{
  "num_attention_heads": 7,
  "num_key_value_heads": 7,
  "intermediate_size": 1792,
  "vocab_size": 16384,
  "attn_scale": 0.173,
  "init_std_qkv": 0.0276,
  "init_std_o": 0.00488,
  "lr_mult_qkv": 0.7,
  "lr_mult_o": 0.731,
  "beta1": 0.95,
  "warmup_steps": 45,
  "decay_fraction": 0.941,
  "final_lr_fraction": 0.02,
  "max_seq_len": 2048
}
Each number is 500 + 40 x the weight over its row's rms, rounded and kept within 0 to 999. Layers, rows and columns count from 0. Numbers have three digits each. The size before them is the row's rms in percent of the matrix's.

# up: layer 3 MLP up, 1792x448, rms 0.0792, rows 602-654, columns 0-55
# down: layer 3 MLP down (transposed), 1792x448, rms 0.0731, rows 602-653, columns 0-55
up602 083:537467507468477510439513422498478542484500545496509504516451483443477542449448525452475511544552500480513466537513494452447481493484484565493477539585509495461540499566
down602 090:455657533539529506587519497567482558527513420488491482500478518562548551555508597556568442536483521464503482500450508558492482518499448532515500476504567506536562461473
up603 092:482433510494487548550546479494482455488540478554533456438476470501531457502520488490493445540475482502497495407522521639409536542579480441589500431459566480569555520528
down603 096:494443448444440496469488544552486503598546537530458516493498523564469471494558526549490432493516581528474419473491472485505591524499533534491437398525505511514422490494
up604 101:464447543505459491535492472556465481527497485462480495598524487575447496452512404460467465530399486517458533501474545548435491531496441523521521468531475589470466528532
down604 101:481458509433484572518503504546546560484508508536572469500548505564527513438503508479488466487472539522498504421521564487509428460453514530477554483455586534415564507585
up605 100:512429538551467526500454550525478493527555455510547549467502508504488495481529523564516465461475569601524453555556467493541482470488494493482514507546497487527456509508
down605 101:485528538513543519491514501505502503469526480520515503492533458475487471487495523443425508569485488468483564489496442496432451485459462458567497460539515541470487451561
up606 098:474540519533476539489584508515566441489438556497491463552491558484457511455502493509494460495497552410536516550508505484621510542503482503499449518530534534487522515487
down606 099:509493503510520491469487508519499470486584465578478507538562508479535443541438479508493480507501498466529484550507555493415533513542425450546492443458498552526465482485
up607 094:497486475511450550565530484448521551508524389490502564537478575546485475456515512569515492414551489603408537500532536471507482502559521510463555542524468508548559459501
down607 098:443492509475402525444451608544468471476542487458509548464442534538501498501502438507552511520503469425470473496529479509589543551517526510492408519529519476499480488579
up608 098:602427541502497486453512496439528448542416459565506458549539527526445499510478518485525524527484476555491524556480494480398501495531516518538434520506460460501507492435
down608 106:474531484495470529486518525508539481493447554571493397505569509542503531602556504438515524485523444469433422508530502477508513521578466448514479479493526371448523542483
up609 104:500573470482440520457535522535521549621527509505487437500510511450511452452458455453498499498491523560496577539483459526513500539521481415495494456585459502483523491520
down609 104:451496468546483530457525477481489562508486497512502509520501421436532435520428626441472485531534530556446447541518459515540483545465537534561475498496568442512441542483
up610 101:500498501521554536472528500569515437461522466486539493513468447526491518467444529518528415458464543467612498573491463507558585513602543519498455475455495568508510505539
down610 102:528538451459531445457513452528438459449513391552597546480481463459509464495556557500496538470467543469508509541491510544470477570482539483493496536492575526520463529474
up611 101:482515515506523458446483479456468536447533404493463510494478521530514533479509480477507461483506464510508424502480427530498579594513481521559484516563501513521524516453
down611 102:508407536528525430484488529512444523453519501511449467513541543455479481426494521462480489538458534507492483462494570486592536506521530461506472507466460548499561530425
up612 102:475495509539468496518529504429493562497555544505497449474545493477482536527501502531469488552468486532514498470375453435480459500544500602583530563484536479541449427484
down612 111:465479521468498496501457433537509592522468505504447507541493500437519431493451482488528429449496563492553550482460481609520472529501499484479484478509536548521491531492
up613 100:524505478539520441506543449463488558486516486496564550480471547442486457520526474534495457496473521427456497538474565514514405439533516472525457520580463518490497478490
down613 098:547520494462567481545515509494499460500564567525480436444465541572508511505468533551495471513494417576476466468504528550530468491531433535433508404545478433530539475459
up614 106:540517500504475539488489470451506483460535476529470535480537543490532497428456487521504500506528525474350484489479614457472513492505480530484526588523443517513428476451
down614 106:520468538571535524541541455545477479469447587478550494500437463518488452467466623499499571469532502459491540487499486503479505461464509540483504425455546442532509512473
up615 108:470577509516469499478532458558586518607481500507560602552536500481506466460539497589496482486434525470545496535474480534439470536524485473519488486485469495424497508571
down615 094:508485486580475544447443472522497419464543484451446465482510419546523499463456495412495500459474480500496490504494478524457498476453504567466491519503507463593449475450
up616 103:549541506467572549475527528433501531513455504485497500452394462477542472463508563536490565487501513514493467535462473460499457573488521538463456497525420577555524528542
down616 106:509579481484510521582469493531488529501463457480506488540576525488452497502563414460451512547440536510456479559470479538445455560498539401462543486557491403455549482500
up617 083:503463555539502514420520489520477492526562498485504507505500484511502465575507489475540489468482491521431578466543516478506572547433497508536489468497518460472535454505
down617 086:485479505485455457557576510464470515490436511532424477503416531421492553453502546515532453508527444457478517473508535367492439440490545497442539413531558473467467561529
up618 102:459542461424544536483456484541528515555466425490534526450464445513505458565399460503526518501502490470458519441520417462514455506538516565521583545482436537525478503539
down618 103:559418493460526489510475438535559558531531529464519526472448501480521592567537545448476503515502466538519510476544538467470479524502509472522608459506479498443565481556
up619 082:523489518551529539558480531464487507485492539479505464509452511491487523423478514516536535510508460461510490449532512493506431523504508527461470453510557493499566526595
down619 085:528508481496578450523471477515405553527450508510516472532480553444500484489597521563457549466547535483545533481554470463530563457482495531465506545482489552493611496558
up620 097:495550451572506508461504521564456472533454531488487489463547534445560473445538493504560489512538533482581474496523482487519438470562486554468452461516582501566489493508
down620 098:525451428539432470496463520536500536463516563495528467378549407527490456475545553495494464523547414521590479428436503523479461468461599468563532488469467543507532565499
up621 100:487500504464495506538465475540543549566441498537564481528461519515484462514501476524451466503519397529539491474499526488502476509493489448496519461515507522488512475433
down621 109:474552490448493506501491500459536488522597557565499496513493437529478506443539483510461560538543503490495503536500566442514521547521501461473461395457514516545552501514
up622 106:509544565510477494567442532495465588529539551484509507538543564464487490496448562542497460523510503471541483484524514563583540496447508467391470484495465439510491482510
down622 105:463545533454438496550470520483463441481490501456455538544534501530502502510478497496473499510523517515484517513502502401478503446494473473415499534405570480433449463479
up623 109:566523575495471512546547531433518468504519466540444536523544556500471521505524469435548500442522503513480541537529433487454445513502539519448500453393541474510480408470
down623 111:525546462514571469511470498525502517511458465521552513477504457417506415470509514518554462494499570481463486511524443520513457562536521584475528517430452474512442483498
up624 104:483482494496410537533424526524455496472515505474503517490507506447468443484494461497559497476565502575508509548515499536452523504509543527529444431528532440473499517483
down624 098:455445506484551513502520395445504491533496476443461439445543490433517474388545468505532449612493533544487571533570510457483393469577484502537529471466496528445494526510
up625 093:474541471533478506528510450481515595534522457500613499444449580448533444509481498537518517537545530570487460564518533489549444544482547518507443564537494566500503487561
down625 101:485502516487585593494439570531534502475490451497505510513493522464447488500445539471430521534505453533448535522563510464592501517472567455486524516399436498497464511518
up626 092:477498464421486418523374537520569521574456448520459541488535511451422486480541512529548508517503498492486515475499509533459531521486454505496466475482484487548496513470
down626 100:470599485543519499545544414511444490476471446436463531525476463450524536508459517407528561460542496488478486411424546440507603454489456450555477451522473527444509537471
up627 096:548527492558605427508478493520487490428474495452534438495567465457550418464483560556487455486473521486571519525463463512486525500483546500512560560487571470440458566553
down627 103:499536474506473540543572539536523436502467573505531476551523511475393479515445469405545526442518476545425519447473492547504472517455480473440471518445450486492508454449
up628 114:480514494472512516464536460460499426480472413506450465447526528512550524480483551563480485539502449507444535540505484469471510469439555544461479531534548524563508517445
down628 102:535489545520555487502503518458482450478448626368510498515470548484478433462563514506494469466494546539453534527527479472533505458514494527434583456506534489533529522475
up629 106:501538480518463477533458493533503561531455527538492518501583564463477523490491464603481436451510512470528563456504526520619484526573509527483504603537514548549538429525
down629 103:520472527492484521476508539415516473520444500563491540496568521539505498567526573528490438563506426530447501511499559580467523546524519464526567464473547509469532478423
up630 102:503501514491476484520488566485502489503454463499473459459480479520470483482466521501466502461593552522523455472449499505539512527487493450546441503457479486511476497550
down630 094:509454449419481526534506540524469459514516395458522519518561496494519583454529563524513430501515500510491550496521465504461445560512485528493464565516536476486496480489
up631 103:535405541535453436428479511519501461499446501564438462529463518508476507473525496494461509512487448557468519512455430492474561615498494467539512478448513528475415510556
down631 102:650474523489514496519552459538442479456499418523469493448451493506560487546514494464519508481508508523558447480467451485443531472577482534430435462502512566506433442495
up632 098:503440449475473462482509536564512527537519590526504522496546477534512514533493576525476502479540558501607556471525513526548442436451465439432527455504551530549516547517
down632 107:508577532497593485471483512492448495515497483492543514516511455469562529564497615511559523474491532489516498478591510502487468469489532457521498544579511565541475495428
up633 103:523432461558434498539578467525500492418450539462421474556504430467507442495489511520538409440484567416488491509520542459497450524514587443431520506551506490517501546544
down633 108:459422474447518451560506530534502525478565489520554485414489476535517519559433497508507529497524485451510479553556500513427465506504484537501498557594479556429477497526
up634 093:475513571511498531491460489494561520510530484566535505520500491602521481441486508595478508492510528451474518508464526562510493470455549483536522529519458481489479488465
down634 096:519520470484515550494485507549479436551508502491536464460404525495468489514512487501545528532412408558469502432484563551604471503559486528570471450473502501494538547532
up635 097:455412545500520463488515491501478494524448459504491523491533500490533529496541469520449528481446448453545490502457469497425468590517504489502439560508468469434520453514
down635 099:518523524496385495564426537556520474489516529476544481533561494475396477512537498495519427581481537464501505436528492532518423528511496470513513447474448492527557474507
up636 108:485478451480384527464477537453495441539465510502506503524526478527463508514559564433481500507534519423499544534584460497486474486512501488516541483474412456528487469444
down636 107:494514489545456530541508445482443522532416483472538517535495421538528504474489467566480482508491513549567514500491441556547428466525508430471558517430465495548554434471
up637 075:451462467552496491459506480505501468504519465506408423516515522483544477494500506574417478590532487568499519522506496473503583485497476514520474542437480512458470434539
down637 086:446480461464587511488514484445568506490508508470469502473478497429473516496545476526485509512524508488514432425489497503500532500541482553486551540482526438538545507453
up638 098:493396469532486462526440545443481507514491438491556459497525529555499481507512505482464528526507485568550541408541461538501568560522515547533456531546465513531513481518
down638 099:521529547507473571484522498479488525535589575541513463565501479511425527496441505534543559511448548552481481499539551529525451551450474443488542586541473415472449541551
up639 088:502503473531572487508454510452538479469485532505545499450482504561500476517551493557463484496532546482584491509522500520503464581543520582569501480507575458539560522494
down639 097:515494459499516519520569468448593501424523494465492584511481438473459518490480469420534538517552553504435550482556496390522516566452499477518517523444493504514470481527
up640 098:549540464488524444532451545487524440446470478512448490490529460530555534501480577510482467493542474461499491523507495502394482356563494482449563467511515503449557572527
down640 094:500472498549507499469538482491504486549385447454509482407531447449514530471563499583511477442477549450535514530512478547476539500523556507473476495459410621505541531530
up641 087:469478490426443443485518459538517474516519575539459435433507521420498478420535496469536522462438582523546412504522408549464468488433529498565543535531502471451498448487
down641 096:440454522581495488518493474502534516473495452505422440541563489478493586472571531555535452488556508498432518453528443480411506454477511493509503428534466530499451523508
up642 119:441572533504511495464484477552526497551522509533462510470531530511518465399509525478532450514424599535508464570527537453477533461470535536468598582544491489568540378481
down642 117:522493497464566503546501500488536508551511492486506531501524497524459474518493574508517518524537472549495520442574538517447469472520524530526482494523444466533521499414
up643 091:509486513547469475538521493494476493544590574479488480469557505459443487505531551525507539533480507552523462519487561525583513560486502532517601591505466468535404563523
down643 096:515558498507476484463474498524494547438547505482510566454558485482435493511465476532530439515369432476520489412495506461547492553523499481515512539642479479560472498509
up644 096:545466443535463494493511553520472457497576484453507455517573562511537474500377464492541532550514527480460468499480458504472442521492481477523526562497633521458532483537
down644 096:500485544530615518505504473519445522502493516460444535496472457559496467515583499505548498500516426495513502466474491521499547490477522487463535518474437433412459489486
up645 099:552554513534428465517570494469445467479437501552459514465500510510440530488510517463479481498444443452451500531424527494421506509478527490454447486466528466553506511517
down645 095:520543495496469495499497540433492499457471537514511532436510493486513491491608499491472534567537519531540514553535538462491496490513583490414520613476530425532421586554
up646 138:452476466509434506533504509443445491506500458545556447543477488508482582506491481469596538515489491463542425503468485454506511506419545490495459499502515482486606553513
down646 108:504523495445550473516484526436474580508552523535535493481449551483445554483504476380526611558390477476499454421508492440497420492542506534460569516552515516477488596458
up647 086:440574462452419532461464440488450486544524456496439541546506483502539504492438499409495454560513495526496531516527561562515476447537535486479528506538477492504440583512
down647 094:510535539462409428516523452448461486466503478451526612451490498591483438510479559509498434548513456617515496461456473509559469466508509397530582500521492457545505494521
up648 108:524501522491548519518537445480476466543488512484501426513454533550492536432479449461475479448476451451467489455479532519488572528469576533516488503554515532502442465529
down648 085:532468524484507515545442480568485501479540528493495489540559470494466495511521429487543492444502556507514486546443459494475455437559517510557522539510482479553441561458
up649 115:514574491507468494542447484456541408396483486498467507526479518507532506533577523478497507416492564512468472500453379538497446605485464514513477527472534487482517481476
down649 117:526436464490579553467534523485481503470547479465505517489470457484479513579428452508464496529532507477451553513595517522465475467513393501491540478514536467565472483514
up650 114:470500556499558443484512482451506580481504607479535534583547464469541543488513511549518507541503506386496507542514445485509487570576528484506528454500457435415592530473
down650 110:445544512588495507570547480536500507496448501539518474572433416529547512482505482492572482500435417521474456476416557558524498540508562510457497471456479467531499521447
up651 101:442574490461547502513495461499554526483484506524452486521502485530497515482450500488439535476564517454553426537470537548459478487442525508523516551526433552513433491442
down651 095:496503486533543460483507563526422413484498503475535530498537496530513454488502555547464533503488436508567454445538547544509457504508447572568485453455476575514456516492
up652 093:466573473539468487467487488405514501538534495502526441505533491430490459551590490455426514537551533531478571463433461544534497506532511543526478519468459514506429501486
down652 096:568441594535520481504479452533487503447465524488454476515484597509500517536474502505532466497453475494563489521423536512472483493483427501491403488580539498553510443522
up653 110:440462511495444534569498435422505510559520603543582469543468523567484461539497441458500500439496523479563555485509522520536498534471515530467476503512479553494480525445
down653 102:517507495438537503501472494555454485539490526513539528535489561412523498368516582453484553435444478519426475511464529482456579495525555479500568526477504475508411431495
up654 103:438531485441492457498461481515487538575466479454536530513459518596571598485484469480482487526511425483445553541456477528534451519467508535480527522491464507483528469590